Weights of a small transformer language model: 8 layers, 686M tokens.
Each number is 500 + 50 x the weight over its row's rms, rounded and kept within 0 to 999. Layers, rows and columns count from 0. Numbers have three digits each. The size before them is the row's rms in percent of the matrix's.

# layer 5 MLP up, 1536x384, rms 0.0658, rows 760-891, columns 192-239
105:531458530446497533580490473541443562538498576579544444491502464480411585505572527468571464454428494456535533429632586483482480495503569428555477
098:451545463528477609531469550492442482584472495488516573443490582537509470530537466482478528528459453470539535416435465525474588508584515549530489
090:485544476494426502553497575501553480446556381553502502434462516580480550473448482580577516443571481439460582550470463500441482428523422546530499
096:512461478497561536555490418547442608606407514552434464596548571503459459401487551433570429470471498450536591475518531507526536532559507510512569
111:473567463502464468540610529438489527534504517433510549515510550437545386486532565620600505443493514499482579493543476514469499457497511515525501
100:477486431525535484615504517570523393351412537550515558503486485448491458463490469504451518454497449405525503476511452451635544439473424522474426
102:554537434471564445515600559560524547505428419540518552522504487436566473405454399477501515563471542515492611464445493487503479485418477529552454
096:513475567451465551354460523530535411469469549565488490487532465499568551466543508484501450395468539442466495451515488547433509583542551495448542
102:476539501480447465585507421533544459498509511577514504481578448466533461517429422536503491499423514426514442500445506367488462483549491576449512
100:444510451629397593542497578372513561565460555523484457469469535542625515609506501498541395530492480413544489530394498521474582497461568474538460
091:526503488534548510429542482560463405512551481473529543539457516455572543584471475443544493569487531481537543466518532559613416465419498500473478
117:503482534496512536560524478447484522595414530532406438470513557466455553526461480517536465445516512454531609458528571439465524470574419477454479
104:443438457577503475586488540510480455492553560540526488514553464536480530559429500473501419579521522483537557451526479609457526472557569455489463
097:542600537418481459490533513542397589460558453459531509478481432494541521340394540433472499484503315508485508494471431509498567535512488474522547
099:493561520568602556519402484524478465474488448553492571511415609473463500499504499548621397451451557495478443565474492577457448450422508548399544
082:573509473517509461512404533515576513430443430459471466452560474530445424585474536512546487396446549386544487462487481473501493573494545409435513
092:467589514508489419596474415418452490495493514466488522530517537500474502491536461430488510334481498598545512492520476493488409419582512505458484
103:425507494558615482528456507458476451471453625431555519486482477540525598429484481477640390531455517493489500557481487462497470479514486551554421
095:495560520421529586425470466395513502562569527466426581454539381526548486535560516579505465534382538569594520558485496605471499531428525538527414
091:517426564609413429584485470529529483515577472447468630513424493559532487420503542476497476544493556486518443501433528511580532626442500497474467
088:494499459491537427471593588461399468507473582504398553541530474572545441497442514580434421533517530479538546541513577515474443602488640518544579
087:477519488483506463452523496508491589539451514429437466464371502469514505516402594476447465540522465587517486514467491455551463507523476498591484
092:505490512530569561495572543492453480524429455527614449536521519598542481440574400500509426530446421542535508392537472480493471435513541594612497
097:447515548455482446391518519521494523429472434529456472516578582468574488577449470509514485627425475452512424533584448606504478540510463480458443
107:476471539548565445475576434443504499478477402577450557474517611501426508512524519494475511451421433513511542512482415416532510514500518511450494
099:469481418524522483547519418387575566494469524472534506525381510479497465506527484517486455503468548460588517473415454549577509534469491551527558
100:480513449498391497506439484479542507453455558422576460516477462516529406509561525566577526462499519582472521538461514550454421643517536448459516
111:591538452483484540449532467513391515508461519414507492528460480477549491552515464528584485463452467521544490556491475565604499490370469502546359
103:477528464538506556580436438505443524495512606442575464530494492587450536458503444529558515486573489509549536453490447540484456558537518515515470
100:548556516559480550559457481472510493436503499474538528493492534479655520437417360511558445439410423410535510478504447484574448533516523519526578
092:545549447492457534524479434497459470523473521517495600411488516483566467376488450524443464486481468449488452507446466524539518588542562510365534
092:487525584354478498475433420482394611502515512490495610518472543545486550545502544566540439472552537465519429507555444511514473483553531537442464
102:422550545434401564489541558485518520394505561560547496523469495553452541549517496434505583432426528485478559450378510557487500465503490505585551
091:386484480496450535550513496440419459482450490469599470459469476565469479548446516554571521534539481447487533546469519504528634473580544475432435
097:433584521449499498449454566495538477433467549392525507544505400530620562516612456532548484454454500560528483508513489582442530562479541528538451
105:440541509340552525332503536549449526577516568476499539443429575506595536461481555492547507464473474499585519502512509437486494548481586520527445
092:470596511541429504609552522568588546497581449629486543408516538435519521562447548554415500503490496493507352496513442409540519446489541509537467
092:542458521422610528503618501476516465477438550526578512560369518436509501481507488405571431436525522472533521376501477497591569501392539449451578
098:453547531545438526515564436486505530511530472487479443500514552518600574548511510504470482511496516525459558474506515529557536548490447508472562
105:462441507481535482457486466431463520542566574587468495545640532432462545476569474529507526519520480521447555534582482515522516598477515439479529
101:468390568471556539535511462405482525515413532463531481432555519469428550535566411487492476444517444499491582390549572527536505461511407486602541
074:436438510462488454458517470548590538534394539556541467574503514484511474512435464505481497504544501518493562455388456561514442453334501486397510
094:494536488519604485506533513539489544365575483438495527558519466624482477448505475457563428466442491490484515427505552470574437543486513488486525
098:426498506515397480413510480534520397546540559515502503464464467556498451502402450554475480510472536493534575430483543439490454533505511563511497
090:424505475459470485496544489475589545514628505557563530548583524447506502440551456550489522424466388349524480519503494421522493521478541548491485
098:526624467380568364541514517450477562578461523455498567502518409462473475545431515542501467497475519550497519526448416526525515465409454564426430
102:461528527600482564523500538532468556570447462472509527446473515484580523509565529468528484424502478477510438605473514561587478569509455498445459
109:482469553428511497545535593551418516558420522499485564460495511542459417511492467537518546508581461440577622528515573475467639472478529483526485
099:392478526540546454552534511544463502520511469542462524415409433483532496570529459557435489550441478430526446465417551446456475569487558476528561
091:435421540432485517500523517499446469499594481441486578542507382482458501599559579565540488457428515500515520466510406540541450594520566462512468
105:398555462529423494452481472529474480513464474464524543499475452484525531536415564512502439516531447447575524485441498489430439564497497531551521
101:519542453616424478556502466525474486529487480549490486587461545484570516417506559429555538396582518501476603555492496390596546503430494531448411
095:494499431634580543522479525525474511563496558632557497545446522504534521494525507486549512397471542568523475493503459588521501523533568430435563
092:495432545532468608572538499486491500599500567458620539443393474526435478452489508447473483537515462472473511421415515501530561634471539430554457
112:509516482473624372499533466594536472543454528440470478583451604454523541601559543491526540496525497549568498496521410487497420505476448551421624
108:599560486451480341509565520488442491525556488470537485450495449507402520530441404553446554499511452469485490437466576386462549455555526513503484
098:490505452516449579501480449424478477502521491435412516428553572565512492543545505494519503452496470509613546510497520562551497531488567528497580
099:433511556495464478560515436465564431405491565399525466403483514508570623459482489595528456476463475474456464513529446575532498494565455525472462
111:524541418589514433436583510536437519456440502629466460572457555488392504602424452445599530524499464558435537438617538475510505542539528516488526
099:497454494555301519404573568484479500504464537528485561393516439505390568575564439441525494537455511406488451492414473576499461559569451516529450
095:482521486509599496500502511531467483467545488540553589521589456473458526393537517461503517524517562529526617443524507478473419540549523478525484
106:521579428555571498534539453548482480557477452466482558436510504433441612569487476490497439576444506439498559454601474509548483474488528540487509
103:521491500438410546442503493478456518512596510460514526442541480470618454582418540539596491459474561375500551480442519542485512579469521457497452
100:639536573585470511589519445393502487545591557481488514419531496455476405448485440569507492514437559592477530416498514565474356472516552558436458
091:470504503474495409480478426442483503485490613589486424514562465545460478434479485451435452532629395491552478574476520420447527405529498471535511
103:457450551579550503519508548547588498508452512542555421441490487580564523457501477554439535526633452454501528484536479575470588523443434522480488
097:531561540422544561394547448534491528534598528558502564423624475530501452427525556587539436480440533494495529502553545511485516442502505485502474
103:534616558542483509341537443530500437531512513446446468528451411551507574611461502485542493541593494438531505535483468482490420506522516476590497
093:471540490468559473582528516527447527470559542446491546402489395539485563461510472514461494484412557487475458544574567485512467452503573527519543
104:552523447443501385525570467432540497519493552554549428457411517517484509582574468482446544507622499430473448477492546460497559459532448469506501
106:626519534528523515431503514488484442472544541481537568547402589452491509491558486458529520512467487552483513468601492569460540544468581529472453
108:386457514489470552516480507390529458551459573508480469516484566510444509425497499556468508608429521513555536450495490539513454458459531524505457
096:542484393577504525510547468598413489458452489494559473464483448534437474503503587464536434487394464462497511512548461604442545534461501572483491
098:492601512579543528488542447525510578634497525417470543498489494506572543539393590490513523474480498627520553479495500479485505518474525543511558
105:554570470418505465493466546576499515414551596550470525527529509574419527531522571537562474454569535527539516468591477523421489454465544516495549
097:483544446381481461480487438508436454519516493521453571562497494544500593495459558481491448542583516406524540447538520437503500489422354505480504
089:514455495529619499442460561552514478557483516425413470588532521515480558510503403571459486463450503448497435420540550444575525444387450464620452
093:502484572474458525497501576423479385569365511476627494483421533469541496591487557492554412353494405471452515540428529543522551468460549468414519
098:510454510652409536450440436548430517615432361582460543488507507488532531529531457483501422453442439477582616480499567571531473478584578511470503
093:588531576477486564490607529498456485471409530592509489509442563654502512496318508516481507491524429475514460383555497447509474458542510630425490
092:550503584585569537458582501521514459493462502477468549499406427576526466424408512477536443530545492505591530499446562540546582453556512662536516
105:526534513462500475560468480500565464473463455504550508476551562474442523555434311543584511520517428436536497496475547460480416495535518523528585
100:517544462528565492583485598489544435594448477423530419454455502558525553481436512562456533487428558489511520459410410447540554513384447487559526
088:509472485521486431485513351481550482508553548498547514471393429480492451427506435482627422577497507423516566521438501444545418481521510571468567
108:455489513598518508505473536478525502579517526552516503457534467627563525504434542497528534492521470453439600460530463474469487573531542545468459
095:503580526484513468412572423488494490548472493492519491394500410555573530356448480565449502548555529423460512436447570462491501476532402644488474
100:533538619428497463406559425524459402526508552461498485471538536456483565474522535586505563490523435422536544510426505385450482507510466569508538
111:518470421544479479516528507477505546414493545524481557412540415448427524539404475541503410473488490497509499518414452537556512602384457618530446
097:555491515429464564468560398512486448464469481500470532461586555554548564512459468386490506548486467601491469453563593472546536468553565556491523
099:543573519559537377335473489468416563480486529524519522470433557453517544480472546540483549495491493497466576479436533515574499511496519454602513
092:499500529482530469507570520472468441541533447513480478507479534494525595459471464450436469591488495496535520461484569572404436316460540541446422
091:505569571490572564501537554483390523484539444502528485502458487524444515483464493512462503501460521492577526475372605536547492464431449508542385
086:589446513633564404490524510573511500483538482454462569443542503565509496489484481499455464453448496510513501509431526474508491459577504478504528
098:526495489475452480479481480483517564554453593418448436555595542578481513532531449581504523556477494480511493489551427485505527438523507477510549
100:534484510475384523511550405527513521456525586544516460615450429502540459481401522458527436476541596513492509454424519560483504544497478520498485
103:527489483495470546458493351557487535477418582568477484553476492502509511451451554456523431463511506622531530449474465449515390589462476528548527
089:564546463441548455429512545569451498547503562437524496530470556484517504421511488434525513459499516459446528545532485464528591408490443467417561
102:495597466437486481443503467472509510593527541485511579358445460579506463505475512488498505517428536427563585450469616353584524445495443577457462
115:385513458455440549556515444463520545454468550579465526458445611481413425546562610487446485462508446512552488535494504536466514520527613514528498
090:451562460589434525474538537451452476561423511491514451522422468532559549488541464521522488429455513462525538496453511479489591539541491506539434
103:437551430499485516414512559543615464485467493555508493402559438501496465525637500504470438466439532536531618524480555577532544482428455532529423
108:555486493500532519556518474515465498500550535475492573497481500538481430440463450490591471457524538496530551464513631527500503506554528603553593
103:500550526472542552496581525445537467509438584527526549473457484489470483551445366478558362534389500472440502577597558551513482500484588550428610
104:435540381535502532574506529520485421514459491536537551554526465560506521503484457475473456488451379529482570497568509453505407624501462535566502
094:543534494557488462403483614532558485520444480532460596449536426478582528486499514549396385568488565565544540462540615564464488547527428522535458
108:510558476515440396510471552454522489492506495525486498516554499464468451482440452475438458526458466438458500513517448516602547564536490507403527
106:528606425461440509516407480486529453544531487562522561451473466578470609565506521526535569407481487513506601529515462532512475451497424500622543
102:511478482497525409505519447565498635556440598437512551395508440519414481449504493493502518536497484544584507509530472441455532421521591450474475
101:557543461523471473493580551580472481491523461594547506425467501484451554476478524560462389432465550459504524521474553503478519482501550508469511
100:473443517504535515390555521552495546552524563455588421442573516529488566475563537449567457501533587449523531516556498559521535515597474482559524
104:503529530486516452442487429476535424592468468418503446525437491536459620491472416489495450508443428429495540502506564458527495519517476508540472
101:446515587481539491550485486428474504504534540556509555541512519532487491423521461510472509639458487399539456512455526505535488521558474556478496
112:572561604540552547540512579478510552479464570588546520463427481528444550497386521579514406466505580427456529558508486475504540515534376544466474
103:575550480552502577455588584481488504607420468498480560473509509574578540508493479519498437480453516643529445454476416432455439481452535476492500
102:472527471559428508469428473505518510456571510515523486477470476523613486519561475461562446509545451476523522493515464447558413502474569468463436
107:545446454483501490579467488517503498536513654472487426462507504479525514555447404501439549450558505504509496563513458493522405522511474448538490
090:422341454488507494474437444450467517485514467468436580539517492504453550557538504596465501461551507589531551476500584448531455467439526571481509
094:454445535494537550548582492571465596558437478534452510510531476536480519457457469455492424522580462571515529499569418452452510437495558563502510
100:571489518481477571488440509428489518537464445565507501496480591616457480615533518461548449461486480580483523405478547543461553598538535522441503
101:549463470507411558515525461491483496478535532565443591455429609561448512524584558475437461469514493387559498485476387461570427474477465471596450
108:552537498547513550508481542554551550497494527519560438440551529458535508547511488448484556426559486495532576526531515466532494493441525513512450
103:475446497475501491441474471523573428525454485548517548543434494501498617494495496507526509512508460437495486480392504428532578405500460490525459
116:441523627526503614552581485489471424486521553449453582505535450470466585570488379430550410443510467534502500442449521539433530556479516543581558
101:534494567549587521567514391601484431569438518457453522588528537490351590488501463430541409505522473512517572472517492497476470452582583516483417
092:394434646529487404513452587533488470433429456531491548535502438535504478514435412497514520470443531482512524522508535417456496438456507544493480
104:515464528414560533495533540440510508448520563489440407458541438631530593492416444455544447543466456537499517514473415481570409514422499467517473
103:509481488603528582490567488518423508498552569582507531615486462389478513479528475556563390504466512415485531508630470424550368581476449513429528
101:504526551504559477538472540517513489543476491471489584509500509500572549510487565476488589483463467532462552414570429512457528417550507516496457
101:530383450524558500539522541493441523551467505562502508529509481410510543531485527421504545469386490437443596461573541486544478512394438476497488
101:519528517491563578466505513502492504539556510482489465497483589564554502518572523509499456557515484555492548478486465446614544472554579529487470
097:425555521484438446573600493471540510523462472483552521431469461447510539523553545502442577477585500486467423445473497454502486469393490500657547
107:538453499427538510445514540450561401543515600435557506566563478504524458535433540555451531596579445571500606516501532522517381573476602477447458